Each number is 128 + 32 x the weight over the matrix's rms, rounded and kept within 0 to 255. Layers, rows and columns count from 0. Numbers have three digits each.

# gate: layer 4 MLP gate, 3584x448, rms 0.139, rows 2107-2137, columns 128-191
# up: layer 4 MLP up, 3584x448, rms 0.137, rows 2107-2137, columns 128-191
# down: layer 4 MLP down (transposed), 3584x448, rms 0.137, rows 2107-2137, columns 128-191
gate2107:101050141135128139100126104152095141067102068150121128141152118119134105192102115123183127143131094121106191122129148113171150114148165105147140097084063091104194133175151070100113176124162108
up2107:109187078075143125159145098061087133158130175115132107160117138146146093117089124118092120111141088136136082166120136092158162157079114129144109151108172124155112128123112149139119176169077115
down2107:095087169163109163147147136171086143141143126116121136159182176168216177142141144094189099124122114160162122117157201123176133145083064070098102156100107109108154118094110155140115158128106136
gate2108:151118118142161115071114174100148140122090083115095147113112143097184166086126134138147134096132188135064136084131117096149139153086110102093090094108087147143128053134082127122094031121168118
up2108:147059152147126086140160130127103142104176110183165138142112110155130063163143052151083136095114075084141073171122168121109124127192125132138153148128185164120139093133040164110146152133142146
down2108:122126097111137097152157144131069196163118135150123107155164132113102113103139157152154100103090160174163167122148117096177116144139158125105126114139121116176141169114161115152153146092135145
gate2109:113136130108133130185102151102137089160136157189109134088141178111124088110117118138133137143151131115193151095099158081163208114115110142113162121082092164147060149142124157129144044114103128
up2109:156102142181136134105109117084093131111142122204156149124171126073140145154140117132145113107173096158117179138143116149129106122092109113112119187123107109096135155091087116094176117115115146
down2109:171138116161145106165066123106133109108121059100136104162112068111089144140144128122105129189153194094100075213147175148130172178166131140120184162144123166083129057107138084179104115149147170
gate2110:139156100088144110121146060161091113150131122086160200052110135153168115120129160122125091070124136160157132203122112108148116083102161149115110143087122122122139164097175141125137103177122116
up2110:146149115174172086119079152165099136139096195105176192116134132105155155112125111105123191112193157098121095152122119110160081162109159087098115217151107104116127130090121168162163095090115109
down2110:234134137101155106126057091110141085109079171108122138100116144145189169164128138202157148103132080158159084101105165116117080161140136176078118194129174130154124158091109162108129088112083122
gate2111:103115163148144138094109099196103092181169127129139083142062099138144145126203142138101127108167218119130120188152124186147106147187202083149123161146094124131116084114113056163160170155136155
up2111:119182133138130174123136135131103096146175079163152088120080082141165130103130151136122140152130132144107165147145188136096149073112147107150140125123134111148107094075150113125112078165099134
down2111:090140121126137110148135163193098090184089178145174116201082095143140166155078107079152165128178123138139094088096153140111105136168171130155105117090152137151087182118088107119147137136135092
gate2112:132150153134150128123099175162083179139170166169155102123110121139125110119079129038113149118079106127147132135153073097102151090123217169187163140137085124124116117084089142137135145182086147
up2112:121160162103152105088135148100174129132144167129121157144161168172159147135101142129126156115119112208141110100126119106107123107103105144158131119118090122188178134097128129151135169156106166
down2112:175150131103103089097157143110133136079102051170138151099126184139105078097097098093150098115074127166079144120146134116103182124117098086159118131153109147114132148141166147137105119134142064
gate2113:047203149138175170192122133150144122147160138182083119080131138172060131122120095153157171086132122167130170056164187138104081129114110084096164161105145180166122111117201083125142122134091130
up2113:116140099169070085117081175120079110071118047160172138128092123125134083176117112098071141083086057072168100188139085070172136085164135140146162156116160121111143121136107122150084145146122109
down2113:122100157200119114133166181113188124187130083085128123137062151079200131134104111161157086141060118091170107137153133093143192114167136109069139150109092118083115146138163140159069175145118124
gate2114:184126131111088096084200136185132162121112184121094149187084151159116141137116106070148143073116127103147157090107195125108141148122113125145137157143142133160065113174156108162134130167088143
up2114:127148083081161166092127134125136062092123108079037087206156119125148135132050133140142134133061144074143189095128094139098173120067151092178169151147180161075103127130177155084158146113092109
down2114:199119166092178138098168118128067106114112098134105111124166117106122138151125064188150115130133136129176193115156176128101167149143075141100154124065057114120134111123139120140106161115089149
gate2115:120141135093081127158190199122107127046134146118100074130121138100127184121128121155172150115137137147184093147111115115047140131122138162129124075110131135146204145145148157123147134091117109
up2115:186120094159129153160148140094094145068146111119100174135111206097090116133116162079131128100082139128193102201080191146123154182142189162113120138109116122075185170109204095202152111053149126
down2115:122141136068169098135209107154133174072157088168128140101107173118165118143136100144156108176123052164130098126129148159152111108125165120132167198114115090157130129128143133167143091147077131
gate2116:154161178106148082129156108157153157118086151202139089104104120125145119200147109123167105116092096149135105157056100116148170154124092115165188107128166121141135105088122095102139143137103175
up2116:116124105112074147130118080091082142136115145097152129118090199165163089126122174139171088088169097123106133187101078123173102106154149110159129108191172139147105127141115216153169137137134121
down2116:085175129175147177140093132131094150127093064100208147072191089142077185084159090138090125091209152166140137147114179130116048179130156124173144162107110138164136140133104128179074117093170134
gate2117:108138125114182167150134134169108198122101141180125174123125124133110094165123112143155118125148201154056154105096082135144056181171169142154181127143169174159145095122103091112115128168066056
up2117:172094096137135113129136185114045146150121177078125113174102169149097089111131185104107104165107178154169106171132167091088074149133181145131110164106160099104141185121134154108165106148176138
down2117:162120175140128060100122167108097119160146173120117116135178170120100132168155118073125150125119185107221125116116096113149139165113125129111113178112096135165105098101167127119150107102156142
gate2118:104152123094110112079115126170118151176133098103107114107154126073141098106139148144112131076089100038052158135122156051117131091108094134108137124115115112143107138165189168121091149097153119
up2118:088096108147173133143121150127112141162117081143122171207172113130079125168115172110153125096118160207122160105105113100147140166128144163172122149126130184115111091075111118161168120130115141
down2118:081110131147150077173189153110187066079102108145139115129064162141157142082115207155083145133122151142148108115140108162165166130118170156126130138111126128175158163148159060078094124146166187
gate2119:100084138084141119134141133126097145123181154130156122115116127130161152138144144193142105095153120059120165129141131119141143137122152147090130090153130151116139111162231161141106141208147065
up2119:166095138095133077152133165179161120100126133221115102087175175123131151154157127112081130125094192163186117124189140140170104125123113167059154151125070158166179133137141138082160116163104045
down2119:150143121138146074104063095122119175128165154164090121154115112127118108151124148091129097158076147173151136068135129138124135149121159150174158145142142130090123177123106059119202112128104156
gate2120:081120088110126104146191158120155124116145105101121138109106136134159068148125131116125092134120148165065157130142134089130126147118123107118209131105149046123137152160142108134137216125127123
up2120:181151163098137149144046123094117158141123175134140116079115133075149176115114126135113149149115152131117145161134128078149151118139078145153119118108082170123137075133145136130159113174140124
down2120:084126135127075151130153144177097132130143071150005150185142140197167127135146149095170141106156066114126210096114148090071149147126142097127103163115100144112040194151165164184172121147111190
gate2121:126123189119156118062084136116114169110115162093152174100121211129116153102077102097117167125144128140129121102143102148091124121110071105111145160156171115090109206128134161112156077137129126
up2121:101120139071154145146125144153145141046150103160142183107126161118085069116159157154086116146093160128190178145136114118120190099130153105125171106156118052128134103100139153134083138153157096
down2121:117130055096115094103056141136188173085127141133171141133163125171104189129114142159047130135136147124154132107137094181148141143121146128127093185149127137077143051135071138148090149146131119
gate2122:133085161108116074161103136102127113201014117141163103109132100100142094189112135103129149104087155122158167158094080168103139121079162107104144136121145195121163133152120078159202138131199089
up2122:126114153106107072099131139119113116226068069146122116142156117161123105124158107230164153081130146143097119126146098129141086130165170100195104066153114105140130146080103118147112186178143157
down2122:074156126184167169056089080107133118161114180107072159112130123161177146113173156148161136139147144104095165119113097145109139148096153166199079132153141137069108136148074064100080129123127078
gate2123:178167150092134071123123084154151098158127114164090148144103170164181119144173145137126191164122134088145119062181120143096159173097093205133094160078057143151053066187111076093148117216146104
up2123:061096089068125173119101165126091178063165160124167072123189144097123070188152083141090105107125103115131093187116061131124183125119134090112133131161171056133176134128145186137134134100099089
down2123:134131082146074038075124151115101097159161166126107119110198164098151072101142092115112135118122098142109113179094118112137144087098120125121122110153163121120153153111109136107104096129095058
gate2124:163114121122139138130079113122201144184140150121145130156100137155143128143120152136124121057146088111182152125103139099164113143152098129132157112077119116156113101165182106109150144113139144
up2124:110160055092126110149198129194182103135196119119097156156115107122091177126150103104072139221108135111080096136101158162168172128135137117161107077108118123099175114160135215117086142167105153
down2124:093143184124171083110148086149093100153143155101148133126161131064100134135054153149113134070168109146134142106132109118115110095072181128110091100180148133140101134110185124111162104088082112
gate2125:136121143170126116141119148133196115150077115160169081132145117137096135167109107106157094151146118138103114148114150113098147170134168116125129136135082151130167157087154152132084183072102100
up2125:131145143170117068102128162186127105062151106109156200142095145147089090101120094092107094078140101129077092139087114087144115124067078175191131118087142119137140149097102156124161181136125183
down2125:136123150147118181187138116096155102168141133193139102151087150108126181147116138099075082131101099117129145142125138128151088164164115119144181169117162208165086139166121180145122112089120150
gate2126:169077088069106076123137125088050125190120167137144095077151120146115160109101108178103151117089098104120091088121145129100144069159134147097113106136082120125100183129151157105136145158133163
up2126:151157126172100104106169106169098111148116136196091128080152153140148135149109117162145164164118143091133146156140129093102140176124143119136079133154151131151117174127133148085120151120160141
down2126:131125139096155169074179115146115173070115138156111144083170096123095138144129147127074122168130134095114168106143137142089128136089115137089112130146051123148066144112141149111140153115100125
gate2127:082120106116149078104084118090076123092153125110111146124170164120095170129117117171121124098141160111126153149093118125142149127136169109166165125126116173085147217133151124150164097086104007
up2127:134132155136123099088130144155168112142047151133136113134123106106145108130148104059065118163081168113101161113228157126114125124173104166156132177157158108115124087136114165147115119115144138
down2127:107136164167156113071112152108090131205088165138122104149178164152144086117147182087154150141132116093079210129125138147156116112108078134114127085062110124177153136134072094163142085104094169
gate2128:155172124143135110143156153063111145079107224087158103113182096127150112196131108143101131124128101065095088146170140144115115116182147100038145075080120126087097177108131172226114122144211124
up2128:048189156196121135129171163146104160120114086068089052160111138141104174150113114138084084139152148054142088063124078165124161119102126124040071170146164151111093136171091180075129135163152175
down2128:059139161158127100020114185179074095074118113115090085140103125115156147163172116082108115090120192153142074100054117144116162087154112106060092165085105152094139131140088155100142156094078127
gate2129:102070120142117137105147174126063127138104097062180143167028117113150128093117143159128155147123113151151157068158109140091085131163138201155118111132116150078182088153177130055132185143140125
up2129:107094064126120133181135067131165103167157139097110105132145095152091142165132192101147140134116127121115134085170142138142142095143107136101183084095142144065151146098073087140115187074111124
down2129:123074158115137129141158113112155213107164132110166149109199115108112110104131100141122078125136157101153183066119208148069142128203182127102092140089054131099163095091090072135094116099112113
gate2130:114085105158165084130175176162136128100178123098162149116099132096133164138148109114116133146067131088126128073131108134101147100132155111225074152115098122166140173127143161120130093133146102
up2130:070146144153119113155161131134148081122086141125148122136168144125104129147074098147094153119103141191124106126122083154103126120116176090158123118115107085100123168135126124147183145138137102
down2130:132095089083143125136072104072132085124157147153145137071128083133109148127179086105091140145175169150111087128109119116133139171179127086114147138114118112153140124086166124135105106197177168
gate2131:120157104094114136166084147093108132116062112171113175106137136073102183067131164131095105140107169195129178177126127161101154118106161143092077182171199149117122154143127066170149192125147156
up2131:128128119195165162120219070115133150147153118085158093074168127138124154167110132154094113184166152129157116138145135096140112073149110191110149123156134116124138178136148209108189166102166082
down2131:021153153192191112142135082017059115136115157109125127159115103104144078072146144129083131152095172119113147118095193037117174092123087165124124114114106225131115117086131103106122162099179095
gate2132:147097128118041166098126159107113142164147099134072131108102088161139145166166111111119130139101104145103127063119118070111144109184127166135156091124144123106163036107177154159126114109122154
up2132:119126187130191132100192139119116076145174158153119114103123072121115132131097161149118134156111131041097109096145134070131097149122102153133083171178079109107167125164150122131066084138108100
down2132:097106052183105110140105155137127118140116132088148137123084105167152178119172152153170140143167120130104101118142130150134167145164116128066162103149116156126136145118183148155087119123155174
gate2133:081141182097125197172149147170150112141069132130050080117163159097117137173122172112124145132102137131117086101141122105150131062174067152160221127136127147148102186148121099112124139097124052
up2133:130143158133091203164158141158097146147163108107149158138104121124163115177128123147114124147170078095068125141132113107121112152151119100129154090195181121094090174136121087138114125101161145
down2133:120128138135139125078084164160095134050130182196145098138110126104084102163093182104092169149134158121144112052083106149101152126114101128110131116127160159117127085070129169149059136192147098
gate2134:136158183130130136135124111103084115167118171113174210145127100133106155132093138114109092128191097136158130195160133092103152090177097122119137127182158129138123103122168101084122113135160144
up2134:151178124130150136142115136129132133108172083150125109111127127085136104128141123161100124098095090130102110154096140123168115155104141121162132108153104084130184108122157117088119092172144086
down2134:080080120132110150112121142101128077121170125130099087072168144183184167121112180088102145142125107178140103139163097085134046198138097094116171118146141146163147084170105128076116163141124121
gate2135:150083135072196160127109172135149105052123180125124191153172146125118119182139110099144168164176084138119115160131084169063136190119135112110080126171146132101135099125141125152148121147164102
up2135:145075096133110140060163106135151188196140166094199148157119131091090135164183172116047139161100071094112089140153162109168151106124084173194098096143183145105155167200167107143128099111186098
down2135:124138162149132099107063138129121081144167094126204214128133207062122186147113143125051104188140047106174125119120127138138105139125136199122168123097134158125110187076088116108213147170156082
gate2136:084104140172127085139151214160174115110133110140075132107151119083167111182097054137068188190127073161111137098083099115162116133111144148132125146166108158140095120087143100114151080134142126
up2136:120158134137109170093174108079119111095134102109138172077136134167104130106130102128111162121121122122079123101154103109152145118081112145058105131131157136158095101120089114119114124075127096
down2136:115116115145125114143131209190063142108119188137097120099161148103123122129124155104130136124139084094161116153091178141102117153151118167120147104168082083184090203167186126118138074055163098
gate2137:141102095152127175153130114123140086051118146105139123105136191120170119133119132120073076059113093129134101142173119073127101142104141123176149131140142113134138126115116151117153117137022102
up2137:131063110104111166134144136115126106135044124168138076118202138126177112184148093106138101130090101112163154140058094058126146115105133162126174156159085136106100143137158083133104093148111138
down2137:074194077163137123117123097139116132144084110086123146075123130167104146179101107087104113156139142187125120185156132137083131144136195108087214155132137119212109119073187113132138126144162048